{
  "n_layer": 12,
  "d_model": 256,
  "n_head": 4,
  "n_kv_head": 4,
  "head_dim": 64,
  "d_mlp": 1024,
  "vocab_size": 8192,
  "activation": "squared_relu",
  "norm": "rmsnorm",
  "norm_place": "pre",
  "norm_eps": 1e-06,
  "positions": "rope",
  "rope_base": 1020.0,
  "rope_fraction": 0.5,
  "qk_norm": true,
  "attn_scale": 0.159,
  "bias": "none",
  "tie_embeddings": false,
  "parallel_block": false,
  "extras": ["some layers without attention", "local attention windows", "paired heads", "shifted keys", "gated attention", "exclusive self-attention", "value embeddings", "a smear gate", "an embedding shortcut", "capped logits"],
  "init": "uniform",
  "init_std_qkv": 0.024,
  "init_std_o": 0.0049,
  "init_std_up": 0.024,
  "init_std_down": 0.00245,
  "optimizer": "laprop",
  "lr": 0.00147,
  "beta1": 0.95,
  "beta2": 0.99,
  "weight_decay": 0.078,
  "lr_head": 0.00763,
  "warmup_steps": 264,
  "schedule": "wsd",
  "decay_fraction": 0.877,
  "decay_shape": "linear",
  "final_lr_fraction": 0.0,
  "batch_tokens": [32768, 65536, 131072],
  "seq_len": 512,
  "doc_mask": true,
  "train_tokens": 525800000,
  "steps": 7659,
  "dataset": "wikipedia_en"
}
Each number is 128 + 24 x the weight over its row's rms, rounded and kept within 0 to 255. Layers, rows and columns count from 0. Numbers have three digits each. The size before them is the row's rms in percent of the matrix's.

# up: layer 4 MLP up, 1024x256, rms 0.0889, rows 277-376, columns 192-255
# down: layer 4 MLP down (transposed), 1024x256, rms 0.0849, rows 277-376, columns 192-255
up277 105:127130121129111122113130130139158129139114091141116111125122154119076100146101171148172126143132109137131085080132097115096182131144126130189165146141100111154143131128119173162106138144115104
down277 103:107130135090165127121106129109090110142189131164119140121134164116146092127126140099126113117122128123129114133154118124112108111098127152142082131119128133114122125131141106150116135143140130
up278 102:093172089138132125133105147122171106154137142122143126111101150176119141117126135107128102119155178146094137127120138124083124150101164154111085131124137065137168131154117172158115125157161103
down278 101:147078102138138153098124157085136135120105181136128151139128134090107115166142131138161136134165136120088126093117158135147124116100127079081130090130095112126141164135141102181117086104084159
up279 092:160139144117099118139125110132132122143158161147143122121115110110118135111131157150101150156081093128147077132160109127159179118121147079143149100137160114114101102160141178101156151085148130
down279 098:114138119139119092078140127152188131150122125126124136103116126135126123102095147102138152115135125134119168120105155149091095139153148105108159114131108133146161073146118126129138130157108140
up280 097:050102142124110134149168122164154093116150104109117128107107132127136146131093102116131129147131090102121136144129167124124125131129111139131107121104096183106131127129102117116128154145079126
down280 096:135132110070094143128137083138172072100141090086123119123147154152150151132144127115150088157113113131135123141159110138104129153128138102163150133162102191147114121117106135142083137101160112
up281 104:089121094143082155118101157147131210136166135114107119129146154171125137088086133141126095095121125128129127091114076136127125186126122112150073131120147070145148140126114155150141115129140134
down281 103:120151114160127120116113079086138159126115151098101118125114118166152151157094165120149117166172096109115141138116167113169132128122123160152128126149126114123132152058134119099081144146127153
up282 105:096137130142104116144132170150118110110146122165113099104155162106129105146144182130155165141146138119135097124059117098162143122109113122142153149105091141117175130124173128098142123142118127
down282 104:114126142155130137171136065120127129129091143136127097157099136120102165157135152098124134070104101113119123136070133126132098138104135116128119101178152181121127124161138143109094108119162133
up283 095:163114102129123133145149113146143196148154138142130132113117109160189107146133105126143148175122110177118108128147151130154131149106135136151182090184158135122158163122180141118109142133146102
down283 095:100124178117120137094122148081119143139136150113110157148133149098077122138133104128166119136137149168091156114146169165116128134090142122107147122085127131116115139126134102136126153127115170
up284 099:110118132153112110123129178156124138122096165124138121094125153146171149149114139147134144137122210117125116092134171101135118103099103145146114166149116122122125113155149157122142112161134094
down284 096:137145182141144101142126174164097087122108114153126130148090098084186117100104100103104202141102145148165145122133107084125138155151123143109128168130148129105146148146153160102158121138074103
up285 107:112135127123118155118120155184184146173149119143138109147094124110109147153126115108114152091117151122129123125148092098151147121105115098119111102162133073137127115146164144140107129127113065
down285 106:139123129105122156100122105096139114104153134133159125170134139108116105142152158127113142102090134092105183129123118096109111140098128149111130109157147123146153153127113114135153132080101115
up286 111:087129135157132143095145149142160178108124138104094153141151156122129087109115180131124116109116112160140110117150175136128164153129117113153209130146125126115134158118113141105154173138103111
down286 109:107123152149188099118088105116126137098136124137127141172149105131172154100153168104096171093140153164147093137133091130121119120083145111153118127141144139122054103098114132118134115157140131
up287 107:102201105149093115092140181179166127134125103139173133124149123141077108108102159088103136108160114152120109134154126130143151137114155174118155165113134165140117130192135140118092144126151122
down287 108:114139106128130137129124115103114151126114114133149128107179119123139129135101133129109135123089121119130145109134163122116129147127084112111097119126128104120102147167166144115106117155154126
up288 100:127123142151096175146138119163136175170141126107102139149132114175098095141134124089115168111086110157142126127145125139115137185126125153100146093118177140141148136109142123153123146166149096
down288 102:163123157146147148147112160128184107124114095105114141134108139086129132162149176125141098133160129134102122134140136163143136118134138133096098171141094136147125127127096147137100131145110109
up289 101:107167137107132131111111164121146090107104133175144128098114185172115156157122169139152116095102135125141137137154119110144137111077119138179087135147095129092137121178126129144079147137160078
down289 097:119089131133109112158109149104120091142124177153155157152165080127148124114103143147137166097142121105160111156121174169127107076140149135134128170115144130114129114148133114128126155149154140
up290 098:159121143111117136142108124142161106145157160098148132161073118120138116145087139101121159108143127125158070150090114149102125164116116144140097107111161086145103149092129106131101181113149149
down290 099:122128149129173134122107119165180120133109137143132099125111133116144104124182129117120139130122166114147103150140113115063142142102146106150080112111144134135107125125151112099126096130147132
up291 109:167147129145112178102092118108139130122155099125156124093131136142082103101124107104107106099133112134103124139129116116088118119167119134139129147162088115121110133158128115126134141104126094
down291 112:125170161159156177098138135088136146087127129163069120156091163141141120117169094122098128127096133127137159158081127092127104134132145132165129164162088126115114095119160141147105133122095142
up292 102:131148167120139125136138119125148127101117121121108153105133130114134130129129114104122119120145105129104112153103173124153114136096101110132148113108180091133108099124120133124156106137115127
down292 103:157147129150142124111103149141191094092151143110135090169134152130139153112115126130125104087147134091097123100121129178169174142121161155099147174152154122145100103154111156147120116119143118
up293 101:130120068116092087135136145123146150108183128146091151139116150161092117146112151107101141106136193142136120104104162109127144136120116145149116080117114111116157155115143145143107145120134163
down293 106:147071122172146111150120151112113085091136140133099081144115107115100141101119137128128160117111078115141125161130152137104146105144123143149114105121118141108165147084129135118118155153143127
up294 110:073116124147136098148168172136162144102145121147144172102127144124109120153132093163135133135156111127088134140151140135149144125136151156164154145125126073096123120123132132071159188149115149
down294 108:124109119148099136123144146122118158126186143112147144128097134119157122155106156137135107129103095142099113130122107128114142129128126168128180118134099133107110119141118127164087128158126131
up295 105:139128138119123110077135128160131146127118074138093139090115153102116140117160180206144152145150124099121121086146124113183152129119128133116125127130130116117116084123162137101130151117113090
down295 105:115128161134152104140090122150132129145138112105101122147138147140115096124092115149144117163120156105184149057173131183149092165114129116122108124168123082126124117067110121112149123133080129
up296 091:100115111150135138140166139117151128157118066189130068151155175139128100166123180144087138156134106128167117120072124092129125121121138114127155092113089096165114132168144100152145132110113157
down296 097:110139116159077141131155111089101127134090101122114133135159115153136107147129150145122176132118129090093147145121088098148164110095178149118123097147134112117137152136140086127161141117187148
up297 104:098155132108124100102126124139184120105118144151125097100119150137135170139129141120162163110138102180142123110137116125115146136127102117154101166133123101099129135120131138157080121184119178
down297 108:133140103114122148096142134099105099084149112189111159145132134122125165094142164107152091130078092113141150077151155139127107135144133155096172142161148130102144117108135119112132114109159182
up298 114:123100147158119072106134131134138138146144150144142108102135113126132166121144114112127112156092085157073078114129148050107122152134121137128099147131078152130118128119115120120099168099134132
down298 113:148126167105150118125141106122123126139085121138137109121169115152164127122120147107144132111062129181132135078111114109118143107141107160104130101079161130130129114121155128140080106153139187
up299 115:162109110117142141154161126127124097139127100151144125143085094107132109119091118144132125144157146091155108124118133133161126128127102102153133144121114092168127140148140156119118183117151136
down299 108:140115132137146090154120099118113138187116128122130131147163134083131124116112138084135099149079119060135108104144061107122117141131132126093121129152140129138129110139124114098164107117139130
up300 102:161097140165123080089118133139154142133078117133107135131120170161125140165159134122110125104113125094119157177133117085144157122137171151189110143128111118160166150152185124105160129146121113
down300 103:116126099121111106118078069160121116122133141103147128065107130105136096109098125153117082145085107126145123149108121124135126132138122154121123096147140148198162123126106134091094146098138105
up301 097:177095118139149116107147133144184154137181161145114131137138156174169187106152118113145142117135121175141098104130163095139174141149122147117149147139157131131170162141150156120120115092096112
down301 101:139105125142123149114157142140121132115123134129137126100153125105141112159101115091158087141132091125099134110081118134136120137122139131104144176133156160158149154142110106137114133092140112
up302 088:140169109124121142106107097151150128104122100121096114163100142145114160120122118124147165114134124162156083095109154102135133121126119140139121128111127134093127120123181126118105118120147128
down302 090:154150135150162126121132135068160126146146119111118122105126132095073127148108133105116146086137143083152135145155122117123125148145148111127123109114110131102139126138107133112153135127119117
up303 109:119102102115130173152139175137141137119134131153111114156091103140121126146098142122129131125169166115091104094155120114128152173123099153173105108094116093105197122125151118146118153176157152
down303 105:153147106096133108095146142138127134164157142138136131083119128143164103125124073189128120141108118094110135089133108126115086132088150122136129156115119174167095156126150091147110143114125149
up304 097:118172124148131097125149113126152158154095134110135164150119166111088171135110133141123138142116118128111120086144191136108155158122140098144159157144141128077160103126125112093121123169110093
down304 098:154104129164103168129098129143152116128145130146152127125189085113134111108145095111164131143125160117181126099140105162149115127109136128097124137118119139119148124093095136170108158153106110
up305 100:108090143136125131114100138136177119111128109103100109167135153140143118121117126109116100134140151133095110111127151154126156105149101056137104131109140136178107093113144148108134114125112121
down305 100:135187140122085128097144121111111152101121116119146182101148132103123132107091156162106123177137095160160138157112165168144121113163102141140146160114176164140121120158119124114152067122116140
up306 093:079104146122106135111146134131170122123184137123097094136131167108161124127126160168116132108145152143160119160139112177159143114132114126135154161130092117141135136093168085120142150124137128
down306 096:124109138127070160078133130142097162161176135125133139154116111124136096098150106116138112147125124119127143114151138142142179120105122109108112175113112151101087094146160109158148103124111131
up307 098:131142169163065120131099203126156124114122137130113140085120150125115142150143154110105115127111123121145121112087103130116161124122116121169118176149096157090149110159114142109120170135169138
down307 097:130097134121119176093149124098096134162152096128200117084108082114086120152161090140123129130077171124208151179090123124106115180146139160151145130118130113099124122174117119087147153123125108
up308 115:105114066139113130159130120154137160144153090107102141094144135068095126138151149139158151157120107142132108110089119119116163132118145131158116133128153132056130107128098105083131115119111119
down308 111:075140104134091137079121117161122132125130175150121129157079107118181137140114126119133120153140152134122121136152174134099158159082118083092129114148140131124140152091100149114144120123172093
up309 103:077150164110096125129176154092162127088123093127142073108135160086122152148126130142108106128136119134122101088068123115132113156129115110167113131118114112124108115184140108121126136122169134
down309 101:142142134147083117123106140145126116171110112110112156145111177121142116127180129144124150119120131152109170100101111127148119160103124143118136106178128119091147110148155150082137144124124116
up310 095:126141124119114135102159186159149133132093116136122084153143140130159158178117175101137133121121178107126131112155098118139141118118108145197161109099142105121172122134145115164138099133143130
down310 096:178145171145200082138125118079131105098133109140112146146122104121158179140071119102111090099110102206152132157128152134130097154144084145163102128169113122120136109127138154145106122120108084
up311 108:137159114129109075151144095120140128104105084119055177125133133172128151175143157134115117154105121132118119096147101101142130150140133113161121134119097139138144105140111105113112092088153143
down311 106:145145074117082125107184120114115100109118109138102127141132137074121164134114148138114130149129108138125151157084116153089146123164102124155129127114105188104154116074138124151099146100150127
up312 106:114142109145124108126099123154125095133112139101112102135108136140121114135125130089121094135129142123112103121129116134110189155109105113185104135121113054119093087121148113161101118123108128
down312 107:121116145113100140129158172172134117114093133075094178140094124155113158109150123188132146114101134101100124155122107106120159142172143145152156132114131135140087139116101120124167143140121110
up313 085:139131120172100105128145146123140147084156129144153102146121129125120081121076123115116109105156131143179067176082161125087115146110115113150125145144106128137126130161159122143139141118078098
down313 084:143119160128140125144120093098113146192133102129140142171163105142139175129111144161107114119084122135087144105165108135140176153100121130128154109077158138121082110100095121155124142110183139
up314 090:125136114114116126081168138119114106137126130162126127148079200115134098130121131117122091118117148156132117097149162087118168142110139104133123106140119174098152132152174133091112143124133054
down314 091:134099153108154135152143122119149076140112115115095138162122090159118120114132126114153130140115101119127115194101151140167121052119086131110148130104146154130132100151124123125129120109135114
up315 096:111145129118114100118148160118152107157106069100074101112112112182090163141096142117114131125160160113097090127124133126152140124123102113162131104106126131121182130162123109144118124133147125
down315 098:129168172135152117153108112147124081167148137153116155183127123110115160110140115145082125120117115134132137131164129132097089141168107115150136158120205167137106109173109124143121095161143121
up316 102:104112139134145157100110155151155157110115148143177147110125129163130112122102124097138116108137122184123089140107143137186224116132073127138124084129127086121149105151102098140111145103134056
down316 102:137125116134163104149141129075117083133131094088088130156139122159105141088161122115124133140108109132130086128139126145101164115131153107125133124122116112107142128146106080114127114090156128
up317 109:116165125098106122112134156117178111095114097144146151142099148127140092151152154116107117118157155159102111120132115131167141111117124105146140082127137142116116155144166168119068134140104107
down317 111:115145129134101087139118165118103179101089160126169170144124108117128097102143097136169131113109114162126127147157079120144148111103100138134122086165100116140095132115104148152159129122107111
up318 100:108130101077128121129140132138131152096120111132134159064108106140143165117157117094163114132136147102096041153114134090115191148101081125147105136177140125121144128085152132120114128144162090
down318 101:098076155129130137134143102110117097151107089125175129155096148138163133089136143088096117092104120178126107189121084118133136100156150147130125111122087108153083125149127125086130154130147145
up319 072:118108151098113084112182095118186123146141136138083118129113118124135100130090158104117168169126128180117106115149164124130143127106129139134154124085126101102166116133134086145141099123109073
down319 076:160142112105117059107103154123111142092131114140108124087153132077075129116161125134147162136119153101105111141126155163115131166142158113120131088128117100079096114106140119170126138129111082
up320 096:089098146144144156152102111136136142149137106096169113160089131116123109104105119156144114119124120137153126095147118128180178212103114133142162118159067115100173109128154148112137121128134126
down320 097:144122123146118138084113136123119158133128099099127098122151114161091122119101102139179137103134134155141116187145148150133176131196140117111131102100092110142160150088154162126118123164119156
up321 110:093098124112082134178107163111147148135095086159131095169143162156141117120143159161110118120114135130144110171101135103099127124144156130160143132168117117143127140158194100121124144130114149
down321 108:110175129135143123126127109098153128107143125103105157153157115107135105170131123141118143110135091171099146160109097128131126187117144155150128118149129152105111121067150160118162125142117137
up322 091:096097104130119131160136154113155119120127117112119140076142132184148163104157154156113132106128153155131131081155145104132158123125088065144130179163132134121096112141168153115075093140109121
down322 091:167144115142097100143128122118170087093109113154102113124162118085091103098132115098149097133135169093143173145104118121155147141127073125143107124129121077140145178107114127162118143129129121
up323 102:140127105142076133084096110181151177138129111127123099157103134140129166127116159138096105132110128141103109150127105078128107114131139178160102114117150106158135150086134129154154131105177129
down323 104:119115133151086129126114074114137145151145122150127140110156140100081135156135162111113157128153098114129145122140110144098089136118171132115110132144105129124154134117114153124131135128114123
up324 118:094114118127087109144146092173172125147106114137124105128091133159143109118086154104139164095155108157153113129091126109111161119134132127117126150096138130127093163197163110162118110108142097
down324 114:151181127114132143134133107120128093109086121142175112099170084143085148107142130129125130168112100158092089156136149112119165119131125133142142128115122106134124126127139119156130075121138104
up325 106:110148148114081099115138144143132123164121154145111132140132152086140120137114171128143145149147134134125135101109136121178140154127094073106105124125162127125120138064123112171163131118126097
down325 107:151147153125136133119111117103135088119136083099157092119167126135167172161113090142144112120095136137119100106162097148069130108104177162142125143166102093125150151164185137128146125125170165
up326 097:125126129141109106127101166139139108115132100121140169171147149157118096120123119145128109122131114137132126156143123150103156115123122106141116100165100065072163128086138141132113165173114130
down326 097:164108136113121149127130124151146116144144126138124179124117145132130109075138088144127117112126159171108162133164152131117162137131127113128141124147119120134164105127100117136099161082133107
up327 088:105134116111151110144102180115153135088147135153137113064080155097150075133127133125070116143146105154121091136095129082158151132119120120114131126131084166110114148149091168156135171130106110
down327 091:079129111153116144154076151089126088119128141114148153133124160122108100141170082157176102153156127128110134120146093148153122124120109100120118142165119132128146128133133153145134101178111153
up328 098:114121124134078143122090193145141158108138164157154141158120095159104121120134161187086166164140122114141089104122142129144121135139076137145128099167116116104141127127158113098127126141130166
down328 100:129157148128092104168113140099073100150120105142137124118116134190113161110155159113095122118135153165167114094103122110105137148130170064139114089103106104135133083128131127113133099163111101
up329 099:134129128120134111096136131133119155133137115135114122113114131142119121104157167128154120125128128112121086145121177157132117190120109112116083133110122131120140145146131152125123142142120109
down329 100:125112101129129147110103128158094129136112121146123113106142150079119123133085146140140117126140155145188158156116159137097128116146132120125130102145131121166121147178140125159111112151155148
up330 091:113130152117088126084141143138127142108155122129098122129156141154138118103120150128146147094110077120170087155120094095119132127076089134133138128150111098167118121142122114141084122158122097
down330 086:137164129108146168134136116136112162155125111138147111144143118119108131124108102136107069124059147139069132101123119156136147155135166150107085117106130159103102120110130111109146144093156111
up331 101:095142114127117115122133148116111143158181127126154096141111154107157120116080105151138142145115109091160126102138154144125131173116115107143182120110085145086155131137161098121071123172146122
down331 098:166128131134121134139084129119123103109110152117104115123137155119149124130148162073116156130124096135142100162134102156104102074105166132127077122187122139112146154146115104141112097143164142
up332 096:112093163115131096135129202119154122145095135100074164113128144137141129135118182110091113144131144105132093105155093133098130128092141127124122117103119160160116141151146128110125134137128118
down332 099:144111133128152135135096107084115138142089161130109076103152115154132088123147102121098122117148143101144127143103094147125128135156160125111128131103105147117132112114148115111138107072156139
up333 104:147147129126120111150088099143139167129161130127111108080124185161143155116136118115100120129122141139119057128119144120102159134132127104172082100121163129140129134157151096125127131129105080
down333 101:138120097116118101106142131131100097105160128144140174131126096148148159123132139143141130128113161200134122129157131172125171136150120092137108149157104140119103099121097103122159145142100117
up334 112:096111115145118105119153147154126135082141120120080144100146162137100138139106182099169108102154152197142119106141121084182140157125114115146114173125128092105122097163141150114122150112125179
down334 104:097115124136145114081141131106126099117121120146132116116130130148174163144083082069160156171143144133119155100147179159111163158124127119139130111122118128164135131126125108103126088157147111
up335 102:150130118118130149104140112152180152132107123152091157119140109149081122146162117159106118138102148168130098161120139116172123088082082072132070117133153129121126125115127134177068190131141110
down335 102:108117124160112129168150115167115136123136092131177166140104139094120131146091119117119126153099101129133140137166109151156129122157162151117142116159114132184179183147161145130136061108164141
up336 103:086145142128080139122118146120147139123133154118118092148158138174080135114109136163119133131106116129117130130130108145132144145114119121173090124133139089126163134178141154107138116145126136
down336 105:148163120078102118138100128159146091134117160129087109125183159155156105106139120129140115117117156081129083154112115148083110086107145174120127083110131099126190112132161104122143122135140144
up337 096:090142127126098137124146110156155161112142114125093147151115170122103134139113111178122112147091143122123118107152090134133148180101131111171090111107133093114101095129145089122124108097157129
down337 099:116102106116114164141132121113123156148152117167140115121180098103145129099132154135111147130117128123116127107148143129097160123139132155066133109128128151117124116131108084107125104073119122
up338 108:113148143132125162130123147132146157161128140160151167115112173094091148158092167106147117174129146157151106117097084088168149127058091149131135100117111118159117098141117116120128147101153139
down338 100:088175157109093115082161175096111144128089130118168137086104097136094147139125142121143093118120102090141124169104126122108153133105136129109103121084111117129120118121105149145087134150122133
up339 106:087107075169129120100081117149163135107135123155099124097120133187099131105104145138113109107118123126077111112156121133102132182122140154129113153127121114128122141138109126137121142131173109
down339 105:106148127084161127140155173119138135165118146129176153166158133137091118113148105149130117156139144175126134151142168139144133096104147111147122132127134123128133128145123123184120219107147125
up340 095:125148113151112130128146129117177164165139131146111112169066159146105152141151124107088164117134142118113138104141103116130111111101124092121135106133146137123134110102110143079120134119129133
down340 097:131146100110129114169168132117119135101116156144196161165097150145104108142156139097149164125099119131126123154115135120113085114130161143147127148158105135136089155121122079141132096115136104
up341 092:148132153161150116117129122110146195110146109117137129172112087124123109149083113132153123123118109133122128146098113087119114171134120135124089113093091059138103135172169110152144112119118144
down341 091:137151115128145161160144148168130097151147143138118118203118109135114150160123130112153120125112128094103129150148102092147137102120171157147122187127142168166102132091159168144158088099130123
up342 104:143133110167116103107131114128171170129167116105159104131126086160075136108131162129158130134147112141105104123139136115104131103107122082159098140127139133134139134155173147119130155150160119
down342 104:092076142168110126114113102120115126116102155136149159149155161128105119179090170169137091164144091191124150128171088126154098164146093135122113080105129131166103140125151132115164093116119096
up343 091:122114151083097131109122138131139142122133098153140123113103127120111137108106147116131146095134116167115130093121161156134194164127079105131138142119116150125149165148123132115127140178180112
down343 098:157113160132165117120139098168139151124139086124081099147119136164147110104121074138137131161133124114116099153159099130130119152136130105147131119129124104097161114133107136135162112117119145
up344 101:122144111122102144134153126113158167110103134134137093119110139121092095112109112092115139105165133131125095136124102037115127134139145119114085104115140075142106139164132122122136134124120111
down344 096:121125092108121136156104121121114098089126162103075168138113162130149137091141118116134150074140177118141124136139121123112159152145103130129116112129125101136090151153103159132154141139082153
up345 108:110165105131120149139146167159144135094108119143148108101114169082150104127103128166115185156139168146167115089071141126140144127130109107114144147106156106106119115141170140135116110131117079
down345 105:172168142138209129194095081159133145138108148141137141180129118116086156133107093084125139134126155098149142142089145104131141122166124111127130085154143120126147094145125107106154078139163167
up346 099:099167107168135130127170121140137155138136072141068100129148168161118122096139123141119142122103136109135099148100125139099173102129125117141117102128131129090102089145126100115165152120118174
down346 102:135117113115121124094097139105103156141129113110117121118195148108124125146124127120125120133081124117127131165080142158132159129166132139072150125131107134169155118141152121166131101150102118
up347 098:088119102122092096113153139148148165158117063146113125152111104195148105136145110129087107114079149134114124130163133095102180103135136074139127133149125131132146150117185124098119142131115152
down347 102:118140122135159124129138180118172143172082189169119135112096118130150121104108115097165108137127133154148173127137097134098140121128153140138128159113116136145133148135173145085128110086129083
up348 116:157145121128118090128124137125174123110141139127170137089085101176152133123153140097103136159112137144111137113139133129141133127109097109138117141168103118096121155132119151130131171141082138
down348 113:093139136126127127138086102121107115134103109064129119112133095099126143130099138117136159120126098168122106127077110150124136137157105166090146148141148090108138102108127127145134140176115110
up349 102:157109130161126112158104117108139119170182096127158136112133150133120116111162099136126091074124153140149106092145172115096119151097127134137150144104119125130146165139115100117127131145111104
down349 106:134167172146168175119136105126122101129136108089138137150125134164129133113122122150138149146118130091154119096068124140104113112166144107119148132107102165161130118186090082141070117113152076
up350 114:100162097145111149149160191143139121145130116132123126126126142127114119140078152149131169166101132104134109141106139122109146133124116070129171131151109107120108124110102142096140177174148167
down350 112:144128124140123102133094148147113117135115129148203122126107121100174144150164120148135102123129124117136132121138131083088180146143128148139174149094127115185099126095134127096142095086165163
up351 090:115118093135139110119165135134136136092142139166117117116107128128117098139146129088133082145123169095163135119101130136121161194102101087150147102147129117135173129128140126100156185160108115
down351 093:136123145107124130155116132129068161120163126105119128143163107127118123073077111096100102135122138136139102111144160172127118113132145108126096169143086094102139079118109105145154172157141120
up352 098:126098152135122108145116129167138145145156136131081143106097135176174116105173078103089130079152112115177118140110120125128112139116125110163114155119137117139148164149158130142121142148146131
down352 103:148134134119181114138158102120149141169137133142138128123118136137154081146178101176117176104128115124119139132120127108119144101143078157137117147137099121118139139174144120113102142113110137
up353 098:112118130153110120169125141115150163122134142083101089120123119136127109112149166167182140111109129152120105153126127158135120132117098140116128117108122118126122068121170126158105160133149141
down353 096:130138100119117131142166141120173134112111119108163089097105183172131134092083146122094138072100162098114153090155148149088142123120116112125134111124095151127149128146146129102129119116123125
up354 092:129131091115109159119079134096143140124117145138092145106107154113119098153122132148122086137129143143122080132113109097173138122115157155141139145123065108083121131152129187154080151101107114
down354 092:126163094122171119134106119116127131132129115136144112159102121143118073119132096129158170157152130130118134122154088127172137094132119117124117111142115135122108125115117146153141102147088190
up355 098:089142116106129087123161128112127120107113108079117118104097099120092129135130113187153104129137134097134098091085128139135129176131124135110098095145171139154135188179163135148133184136144140
down355 096:088117195090124151106130128165182124120106149104140122110095120129128164167142150139108097137122114127109129112172154159110153142167143130122110096093113134098135119171131136105149146121133095
up356 113:117097056119153095183149118151173145082114134131136195154091132100152121118117137107113135140131108116090098112157127123115169164086119141169102096117158123112176137106112129119097154105144123
down356 109:124135144140142112157084096176092106110125106148150136140098103141138155096128120122122113124138110136106137095127152162143119148153101155129143138111122151125150139100163172121095105159168138
up357 100:146111120160125129093125159133143144137091118150135119114128124145132162136125131102139104126169132123101136139129144085094149180119113126105134139159163157146136106139132154129113156140141133
down357 102:133133119142150120148098135114162137103161119149134115131103132158095110152155135147151090136087144114105145129120156106116123110117140135089170070177117158080115125128108168131120113122117123
up358 090:118102118150135155166166126123122155107106141176114090152093129114105112109154116137144126129148122116135091137158107131133144147140124149163083155131142128153140153134154121129113148180125145
down358 089:114107110072112094128101163131134122143119114135126174141132118146112156165139129134101155136115094130137130120141171135168114149130129126128124099105164127119088074138125156109112162111141094
up359 105:114121102153150132084140115133139151151109123131132146085124126160097119125136108141137115076114149126128087098122124169116124125087112147164100102137142099158152101139156139150129151154159131
down359 106:108113151102120164218131111130162141120142147146105099116122131146139140107160124147104091119158146145172108109092127140128099165110160161111119110136136130138090140138145118121126080116084122
up360 087:109139151123134138163100162167130178162119070162107120106103089141111137152142138139104133103146157108113146105133108098144175137148105104156160150111138142153183152130141115121131143155156113
down360 092:146122104145123125088152121135135179124179105155114161108097137125160096082095132116124111123130114163130107138120116161108127143093127145097096116099127134161093111083129134153128169128152156
up361 086:119165112189150084120128125131126136162143114062098128140126123133152147125130150152118138106161108153167101134106097089126116117080089120119122148122112080157167163146143094123123135152101083
down361 087:133118164145103105207151152093179132114113127125135106146170145111156125135099103106129091135092148156121132121159139184156171158120101134126112114109142131152098111100110143128146139120164137
up362 110:168121128106124094119100147156177133122128123131116121138105144142137107139146132114147137124179138089129088126099133126142153112143098101092118126174128119088129102082122117100135134143137110
down362 110:086122146082142110103142071147159169136126103121139127132153131148115149063150143113105132134119138125137174100113094192124149118099131105132135131153117165156120112182096117142137094120138137
up363 100:112114090133124098157115138105124115086201124130127153084094128121136113136133154124098090116107082165114135141094142185139146161109091115128091159137104113121129146125143139129158140124118089
down363 101:201112128079169097130162151138150125143114077133109137138112143127133161142178122143139132128087152118161099175124107117098128098144117132146130121125160133145136130106114092130128133129122156
up364 107:129162149112125154114189149115156115059137128155152136113126108120105102151074155142149155101098129156115099126106115143091145124096109124148135177148096083118159139136184184113121137133158159
down364 106:109119128142123098148102156140086083174118135140123155106118144132154114167113128147128105138130126094119141168107140127110104116161132093098121150145078128123176161114144147100139164158104119
up365 094:100145120138098152150115129100193145117133057154119132128108151111114142120121118148095109109145147154146123104094144094139134143125135109138106152105126093095134134152155113153089144170111137
down365 095:087136135098132174107119110109157146083094119139136094143181163115108130124092163157161143099153141136126107129124133151084118134095116133096100127145152154159148167137124102158085098132150139
up366 097:101120147117137113126135160158139130116122120118096126123086100122112093129101128128158135155156143080151113101109125116141120156119124114165172138090087151142157146115132114152117164134127067
down366 097:120171164073152090088115144146104171154150117125137133131136133139138104088113097104132166134114120138119110124139082144140108162162127148132161135131111146143136129122149149164179109067132145
up367 111:126100120130112104162115126158131115123135089186079107109129116132130148105107128121119135144166116118103110146101140095144126153061107144137158105136123113113136130144145081144129144119170155
down367 106:135120122089165113141127152091126156067088116142112129107139150159135112161117148165135178146123109155154150132135128117104149138121126141164154115132167126149115141131124152145135125107147134
up368 112:089124141170104095091106141143159143145110102128104145113154140120128140117112172146133126157143122137148124099155146073119114151097101124161147169156178136080129123107136085126104147135153084
down368 109:120143134164135138101147108138149127146166080124135149142170115125100106125145143136117129144028119173098129082173122143126100124114158120144112090119089127143128136130191119133103134087125130
up369 110:130105133128128144087150129104135121120115142175100163110112165149122116125143154119073123113156149104114123096130130127101185122102150120148117142150131131150145164168122122110108119096152149
down369 106:146131133158111120118120147120097114148131113131129120133113073161071132143106114144107155127093077117170170123110092135118115114109182146130192134152116126094138088141162160137085131091156138
up370 107:142072133108091112167124145162158135108119136102134108092093135127139122115157100098134172176129130130136135132128127120159162152125128157145116173152118054142148100107136113127108111121142148
down370 105:114129164133097134102075108140134091109148137158130103133101151116147102145094141175098119088117148071143145137143173100121127085173118103130132101186118146121135128133162107117128136144131149
up371 113:105125145161082193124154111142142123135147136164143140121116139112103081139144120121068123150130109149119098113127137133108115097116105092137095141091163142114170133085159149123095118136110107
down371 114:105119189118079140159125138110075120141153113139090098149172150124157112169204177145106152130176141132138094124151117171106092132135113151151116114152141125138108137121153132100137120103081153
up372 116:099134145107130122102158137141129133111178078117095084142131153131143128168126161153104103158129138112152099117150103127162159175122103132140157157103092112127139141145144129121116136144149156
down372 110:168115125111128145131135133150157130112126087088151158127133138148119100124163105107137108150129126116150150144171101111193141133124070141122118104146126124135092101143116151144152111142126159
up373 105:115127140147121107146131133128174111134112139123152136137133139130127120162122138129110175100138169085175097136143108128144182105119076073124163135148100102117131138132135084136102137124113137
down373 105:091077114095178088095084117133131113136092101112158137126146087155145118110144105170141127103133106114125082151118098118094112114149126138085159086120154124111123159097153120164093147106153136
up374 093:123135116118142147128153150126128165153120148163097129130143124128092141127176104070102172165096105105105139126140159103132110131106132162110115154094127116119157122135096118116117136108147123
down374 095:119142116121103146095122135156136126116145120220139140130068111094110104089148125102132149102116146127157105103102099119157160127071133020167156141155115151121096106145125112135141126120074164
up375 094:156110139086121178138088143143183146131153103122136150116093181105129123135141230133107114107159126161101095085106144123139168118111133133118184148133134100146136083121160127101113107141108157
down375 094:129173124124107121120158124129136108160089111116101130138131104095131111120125076090095084154131173091120098128133168134149128156097155134150123104115118107094161168152154120171095084123161109
up376 096:118134122105135128080146130104172120147150129152115115082127171116120173136130145157094164132127104138140109118140139115130181123103133129137122130099140128137136105120127120100125121126110094
down376 100:114132102105118082131110142117101137169165128105102140124088159127087170113144169104129133088122113157145114144112126119116143116149131139064131099121145103118146137088130156121134102133128130